Part of a small language model's weights.
Training: a variant of SOAP for these matrices, 590M tokens, 2408 steps.
Each number is 128 + 32 x the weight over its row's rms, rounded and kept within 0 to 255. Layers, rows and columns count from 0. Numbers have three digits each. The size before them is the row's rms in percent of the matrix's.

# layer 4 MLP up, 1280x320, rms 0.0705, rows 1222-1279, columns 64-127
088:141124103141088063138167131118064152161101141184100186153130145174113109165117185126097124110154098059106107083122108166167172135143126145138120112180115107114186115103143102119155102103143122
102:115135106104094175097083119126155173075111123109108089150146203153067092183137151131117097145114081118150159136195168073189109169139181125163177122111167093117145111154150115109099100075133056
097:147146148169118119177076063119119158158103119142108182121119201134092126144107105137118168113104103133119187151144109130172148146078135128167112122077126127120197138156170097097173182146129052
096:063174101022134147104119055191155172104182173093162165140142153201109159143100190137136111115123098129130071117112156131118072095126144116104109090189108083157115121146120109134127138129089155
099:075157105170170123140105157109103133131082082111065111164134134149154098078140075128139143093127171116128082169136056124058131096138112104206126128134176140162097121037175124118137111085121114
104:120187157141168103128126113112125077103025124121165124166189132097097127132104104062057141094138184121162142128144197039158167121202152092094179135105145065171156173120095149115098141163141093
094:143167116080139142091156162122123183177114138147144097163119143113161128107123150122168131120139147112132138133144190099134124200074105111128153140148056162153158071095210171148117100171118150
097:119061140150124169073055097128124157167137162158141117120080107125153186132079132190170104144054162123109129153089119143167092155158129154139065147126102140168120071101135136056139130202188174
100:187119126107147148125178098111110127153117190108105147133161100100192117154089109110091107072119119195176118155125160135247092147127145094135125127153105150070167150074149205157148127180136120
085:160125125146089113102117168125095125165196114125090176059071112076084158169115141117118137187146116156127102078127137132168152157137080125127173087198144156153117109108133134114145184140100078
109:158061091163167070172111086183175181101148093095081136149129161168111092086114225157144175094113135155196128083149114156132087138125110062163081161111101108136167062139070156128179113136129106
095:130122123143127161136180143136126131064156176107140139049128166101132126005137148079122085125053161172174144106054103155080153145148105137135095126131140156096152128117134084105193080131110171
093:094111103134106125141109150143183129107117116118103188144099181123152122136126161144050072152143093142115143109129111113148165102091080117216160205098150097140125110176125140109129189137097151
088:107138124069184141141114140140138141149063177161186073072188056138196149177160103073137199154114155185141135135141159071113075088124158096183168122106089089151126098124099177133093090115095158
101:195129119042080159113095169152051155122163152079136122113110140107107103104182141183181105190193110109137130135118111194133145127115084072119115133116146155123178112134156157138119059110149130
110:102051127128043128125094126052113175151206098153086109096102165121127133070149108162139163117125154077055156203155132127093133083128140120149102137123164108103127128109140159071141127140089090
101:125145153163066105112121158095125095101097127132096122107137202130155152106116157175051159125171159097119139133128122101127113123143113115074099115128170141098094094088155147091108124158134098
105:096115175077149121152169119111102115082142114179130070147151078129123083113165088099115218168129178132136135148137176099142148156111107092167124144154122147114133131171125130134096086150154164
101:077139068153110130154149154117108147108139157132146138146149175090118154185094149067141132157155135093087162157115127175099169154127088071115155148099144127124092182168145155139106120176140135
103:148145132102189142157142103105105097129109150152116061131111160116139163126132108086142159155151087144104148141148123131126095162158108169122209132080120159108120173131145082071094117151065113
102:094168098075102091116115141171141150134116156133151129100124143128116159104121123053099102166139125117124162208139154133164188148122083132143141172053131116094150134162106086131145104178095125
095:102136094137123139146088117107150099157089063153169090118106113086142132118131090124209143174116147164171121169090098098088166111144145107149164131136154108071147107174110105139073100167053158
101:115114080159175136101153135054144142140083088144172167033163106096173110117167129139180104156090189154120126126095149091131129132096129114102128146145054160118128141099135148171103104115155063
093:131140125192118131156093160201139116170136171147129105141081108080153162096108123139145132100064100131129130140142111163111106119087127100189170158184108169079122139133084126077197098180152127
096:061138140193153161155182119084121126105122072144136093142163166084135092090150110164101130138143154111107099078119129136135060146119101098109143101145103120168104064105136133111132124110184092
115:087159136130141160070143130134080090125075116166218130103090090106192140157158136137107133064145183139072074062051157101161136100119095132144132158091091128155123120104133135118110163059142113
097:130130082156062127113109121192169134108126102151087144120103125065116146127103123135128140102083125127128162169120090121105138116147126179117142126110129128113122101113130136113107123122111146
109:072114119070240124101144087125170126103154126102152132180125107099108108128105159123134074167104177161122099071126156133099149129145101161140080139170177145122138065113132110096090121204171091
089:166076100141165113093139144170130120139085122116157107112119139101101118123101147163170140138109166085156111160129101119070137111149092123146110156101101091156160116192128124124172086094092172
088:111118074091144166125135141135110148158076131184116143146101112152122093152141142166073134132160143158140099119110119154156132148128106075139164086203148126122185129125169166172137103147104110
090:130109185156129065100106082137164141149050117084137172157115130144136181127124128115146071116109058145081088114170156160135122136109109178065118117102129138090116169186166145060061104138079111
104:126113157176166152117166136169154075137177118078131139142104119175144124133084142048047150083129146120137123200113134100116136118070210137140127107153110160092148136121085207082140104079161106
094:084110123148101170094172109150109158091142130157059085087102171139081123161129121082166199104110100119124168118123152100141084107155118132175092117128136074121132057103114157110073113155085107
091:120076095148094089134161100096170140096181087083152115161160136159152144108116090164129088132129140116072096169124156147128124132107142184154104151104141149118106066063129118118116177118114065
102:072105120168130151111149145090136111137161143183136171112158096137158159144107104106186120080132099080113168187121155073118129121131172083129127148182113085131125071151097116081171112182115152
088:114168130117144149121056124146090136135093087120109109093162118058188179171145072146135150081109112148179169164104124109123177108098125136185184148166111105106147148128202145148131128094139123
101:161087088170136124106111122132110149099188143097139129131099160060064148137151093110082154147138111170137138117143138078084152133119096206088147148156121141135155161133145128058115071158149126
102:061143139077141158090068151081104129110182129101106158149193119160151170135170204105147111134162131145155111077167100124167148156121124119140112179088133093081095095148120148103185105092164110
105:170151120165150097113160102200154143144090087079120142128121097139113176126173135131128140102133118150125102185195163103079152130133089092176087106086136131108102182105175149170109143145104175
097:101094122129154055163133164156096110074074095114175144182107147101119132101151151173094132084151166166166179090155155085176132175160140112114206159118058158168103098220134163102150075205134079
096:142101117129128128147090102146104141084133043093161110106128075084089145195093112122082142099104159121126158069158111141142144085097120101106167105107140143089134090134158128171129139217145133
098:130070165154104144153071130158156133114113136116164068086106083175105128154135165107173088095133109143145178076123104143115100090113193129140116141109112124134138120081184101150126059177146141
106:162132124137142099116147094122069088231149150125096161164123112117128083125130136132124107212122158154118156242104163103107152046094141101091091140130132179164154166115090142123156126128113119
101:157101112042151135174155127090120126173133123117068117186082123129162136170142080083162173109152120095112079123113149168045163118116122158100148121113156177119118142159139163113084116172100121
088:119074087082126172130124142114206077118119085089154104139195114137115091121178068113123154159118193110151143112117164097110094089188127088112104070118125123184154093151109084126138087122137105
098:112099112144071173126096121072074111100120066125105134155142113124122128136087121126135137157158088120135160201139155051214115180138092078111123081131111145072136091125137163100121132113101030
110:129177121125097150149186149092056112156085136122107166109144145126138151122053122082166098152124144077165113152081126201116132108112086133146154134132125129156139135143101124105139154161133114
096:136020115149115087105098105150202103128089105144095103072146108125136103115098147095142076126059102125094119131069077150133136112119168107180111152147163129132093160167069134117099100095119120
093:147112102164113112128104143109159107131137107137090133156175183118141074117193154123077147134132201138147103064132081062110101114126121135141105132112153130106126133154146166140119123137111107
093:156162149161092184124139155096081145153156156105108160144144157082130168167161129097149122144082099119129150129133169129112108134080149123099175125165147148081134095124150022130169093128082150
100:129071157157059163074078151160129106144213166177139155094106132159130099164150078152139126136089184154114163173144180102130092068145050147147109139178134114090138139128172155117116083159128122
096:128124156144106178190113064180111076124150065072138135135075209115160130127137134110166088127156170116168145163137090063117166167137124095166149125133142078146142199153098094099077124163131156
098:090168101120144170087053105163119168164127097100133112153094158092142167173080169124115104107152124140096077087139157094099124059154148184088125113132105135121122128078129134077148124146088104
107:076086141170134106132098107195097148104067128166083153141114116180154167124133127098177072176097158159134119138128099135112092077115146136147100111157082114200095087104131121099166112137099105
101:173100115140087172136146134158182140144111125098189163063150123105146173151133082114066144085147068136197102039117083115148072077055163172107125161106135110122141097173113107123157123125151133
094:168146050128100116146100111105119136154149143166203147076173094081074196184181169123106152106112096062146130054107124142134127142137172124171102152168166091156119052110148112099127121148150169
088:085130133143101107118174141111128137157096125125100099064180118160142136195157138139118118067153095121139163126129163215131118118163146048111147123085108143108098147125180152111137095147164204
102:100082147143110134161181129130175125122145131162125171148117121163166086152136130142111055055182164139082172102133172132128167132123118091157134126134110095227146122121197110117164123101147122
# layer 4 MLP down (transposed), 1280x320, rms 0.0702, rows 1222-1279, columns 64-127
094:152135149149156150161138082146154108080114170136060123169159145150116138164106122149117179138101150087117165130139106163127136137119073158080126096111168134129090153162168153152181185119135142
105:155107121172109065150115104114195100101117181107100106098170118145101153167122145138139103178133139082147163118127101076155114083051073167156140081174086137125148173076065119163177150110147137
102:141154086130103134083168172094099134154196185113084171155129109182139130124128078217125184150071145143113127216119082097111114162096120155183178166140094122091164177138107141131138161122085164
100:111165170065157151154106119147119165160104116144178130133140123116177127139106146114081106144125131059108191169092112178183107184121176105057154109174098055102106153112068168124136144159085097
096:126128083127142136140164119117101148118166120087097103114167116153129134148161159027082124101083147181124123060116142055158145099157162149164140149072058087137113151124144106134091089142169120
098:089105106138110191133175132144156127151138131097114131177165147188117131153169113148117156098097183176117153141054178134118134189113110137150121140169123168107082172088167091157149162133092103
103:144123144125190158133202173127159120132088160107144148139180158073116151165177152137162122155136140154061118141119098126071189103161122109091135179143177144123120063131118224089132140197102143
090:136092126111128169158139126140122113125087134107127155145163170129069179175141219131142100169112116086115110185095067128168149178168108143129114118089118114144120062131119069154109108080134116
104:161081133126161086113146121139105168078087177131179132100115125126114132110094122081123097092147117141137119123102105106148157110132134195167110111124121145130125118145102129114084097195166115
095:128112120112091105138102114120144052154150093095089095172139106104196117154108166109139115179090175160110135111142153123137164077106127090083097064213083110157158130158143126089152123087120176
110:095120164083161098114109177143125152185145094168156162129130065163119118135119141121119199182146096126158149117086131124113141169115150114114110137155135103067151094119175122108104098069189134
089:182108083139151120108165153136137084078129143126187160090131122106155145117084122101107140110141113132149148117137182128087097120136099086124214163112111151148165117109162104170159131089104168
102:104096062087171172124087079115145214113144089130170125148210178118143110166139157136064078103120120124062132183116110123144177155129128083086111125093123104062131115100118164112170188115128139
098:149115103194131129112149149182162112161116139135167080146170108158115122218060137097118134131125114157175162102186138139110114091151108130146114141126112084135107128148190156144162112169116097
102:153129066147101106076152132110112101179117117116140082080166141126121119134110211104109110138129141100157116128136170088171198149065128099166133128108072118178142148064108133135085150082163166
098:112195150176107134141142140075145078117165172159132110159157154147091144123156135098141166109171137110093145102135094136140142155196091102197106093098128126138160132166108160112101075128114108
096:105135159114121136165159117167153072105138159196122131173147087153109153153178164161123113161113122087185155172156209162147117116140141108069116115070130115172136163126074148146134165134113127
109:124111150123109088174097137114150102107120146150171146159146184146124105078132133093153105176166100154053140153109093112112139122094131150160175108076058088097139119168089130153096100136132143
090:114132128154144129121101100148067091148174148138129115104152133158162087083177118156099149175115140163073142143081108088185100063131147135106133141126111156106167115095118108191112125096093059
101:098170140157074104130168147125090069073105129083192173175139113082118102082099127133170125130150130059158120141097142101112120091188104165159115052103192147169156130185102038114161124140140114
106:116116042110130140105098171185122100069201133101127165099174114146117140119163104169139147176123090116150191152108178112179149088128154121121136178094114141108123145094074119133076196161100121
096:177084131183164123078099059120091175100147159124179128148173199102150082126093088124106166113122139121088107096127141129126104083101124166118136082161188140148104178116134074121149136116124106
097:146115123120088118180095147148088089162203092108138077222156150104150156178118098105070117123159075107139146134137081174090076143095110162106117147085171145138090121125123144133114138120083159
095:111131132120142147117120133088120120109082111104152179114097169081133119109071160182177106110179116114137194120153144150177127139148092133156122138128080178111135118100107149069115111172165097
092:123169131142122187160145060166108065149075174086178136152087117136147176130097124160198108115130160115090201142101144129103030128106103167186118103162075151128150093165096141096116092122121109
092:192107172099166134141130127167099151079141095055092168114120122167114125208065121166164094143105103122014099066160132116144148153073121133132106136114134138101114134116094119100148148126129096
103:084134106117172131141123141109122163150129132075169124098144129108113146127183124173120210128098127108110153146154152172120165157083151083150160054052180116152111058097144122116153140164105112
098:145120137109150086108148108134154091129107092174163084159149126146144116133105113089121116157122143138157149134106102139069088132169108172136141112169079147130133099135150090165163143130131144
092:116073164139160140113165114119087115135103116188154152149137104170098101132081174129171140075239110158110074218136129134107126136101098114142118134180147097123119102140120174108075165154125186
096:151115187091112145126143119162104113053167168175100139113136158129099128153184123109106089171121162113119141130137117096131084165123127120137114152056163184173119126117183091110105134121121131
107:115120154139138155170069145114191098141106146101131084111134149127149123160174048138122058130150107117129118146103175113082102107108156170132166150125161121160128144116143181010124163113114119
107:119177150111154111107127089089043134123159115060099187117154097100126134151112125141129133109115126128135158116132137112175077130149177154146116129121090100130160077169097135173138069103099045
109:094107109161086143211081100108136122124116123133090115134101096112167094128133162144091129117161116136191140087131139135148128117121144151109137096112132112141116143118057147188192127170129084
091:158095146135162146145125154148166121091113145137082100135158109121150132131192046111133167083156143140092090115175079070109106137138129159080157165143119111114155116076105128145118138127095102
110:117119119129118158115165172096189124151139151124065120178107095096113146092183111178103071112086153107118150127133152172089113183159156111128124105142075144159076043194137144092132128127089088
095:110133150056122100111140060122087127150118149138120069157149095106142139160126163124125057078148133148149135147151171064072103147085101120150163112154139189165135123133133149193101114115129134
099:161112148138100101142123139154096115133153195163100146110150157138159116139106148099123117157138162119070113138118067193099182116057118175113158077095152115153119092212174188150070042155126082
105:158147129108118102092175127152137149097048183108119141077100093169138133067153077154138106163103130139085120105148110101113149083131148129092131123132102169118117089100119152147113110108105186
103:117134140139139140148097119133120144104185076120092151144100146180154071124144123081077156157128136131123148147183116088182102142098191110043151101084150087111155122163113134160140156106088156
085:135107104070202145120147139120156112135138144141136117077105113158136128185196130168157193146075129129144154140081104124171105128129099100089129133090111128175093149078061130132055113144130146
104:098119158148155108135121187159124168144157111123129069135183113148095131174152102112121129128133126161164175129135130058154172084168124152134111175090116111164153110104143099137116078177154166
105:110097223132159140145116136145185190137130096127144151124189155121171157111126098151142120110109152133132132186154138142126167168100126109102149166082185128098105142145155151103120154143091161
098:107056124131105179107152151083156124152081188157070122152133163130146085058156156076106155105126114091094110158192097134103194110124114168094115087151096097108132110103099154164115122062177134
105:087162145089089119107088130129130055111122151122151094139110110175147151143102169167125109090123114152119137119131113132121123142138161184088161146113143127127116105145101108109190075143169140
102:165061118142158164192130160119131119166134103104092138127186118149115121099185131128102137137173185186177101119153171107143088140143110162150120113155115148163138169149074131142179067153144124
105:125101116192144138159158128120125173163116100104076219103072204124142087186100100105120117137152113075075100062094110144129138117130118120083190111128133136118093119138110137160142184141142055
109:113110144181131158138115135141118153094049134181089141136115145120129158155118132111140148093122126108152157119141115085180123154140134169152077093180091145087123149113192153086116105087137085
092:118100123142160129120076140156115188123191151172056170144171099083116159037108118094061143147083073130109175153136119147164185133170056144094166113102098147090125132106149085173070101103155163
103:105105098143130159141087129148135165185119072166127127113102128132113172140111154140156129132113148169156138144078146166162170128138091136136115115150120145099190163126109123152054154120094127
098:091120160058148186111136068149155142128127070064105086140062099163087116118093201166055063146115093119149167152144090111156141155102095147148113126076147102144121096200061142131099091115141127
101:110080079106158091108120122103108172132077108132143125140176127084160116139097102129053181092090080165095088136123185051153119161163191122102160175133134098141198182127083067139133138124127117
095:137094146147137125037184177082081135151087119093154097097132065005137148081095180143110135188088132054095151170105127140151072154121118110078145161128159092109186148090107121132105105140081156
098:110165111159075084128070162104121140119075113172125061134108150093136145094154131132113187146101121162092124083132117098067074110045119186160088154093105151152143127087133042097084149105086142
098:158097141099137100111142149134136121117154135054082132036152124071140116105110164135152097102106125135116148191102140138130131171149149087122145185113120120107137115135108086131122076163157159
099:149137138152142158107148115188203188117123106121132144088106118142180130127161127086091156129089151099149131149153105130120105126187128089090104134091131111133109110070121173087114192116195199
102:111176117161117118156102117127129100160118165090189118104155139094087131151140153159183165148049192117145112135128155143157143087138134105156097123113105124101112098105130123112107147119155112
091:158096115071153134119155187108157079159148137125164167108151101183151057107107133139136127149166074108087150139090164065105099153149112072114181126160131132084188139139088125110144187098164144
095:149149219155121163119227143124098136104165119173162155168152152201108125124130125152152091150126142141129179080143084155113100069120063069058142114172111110071116201110093086128121129089134073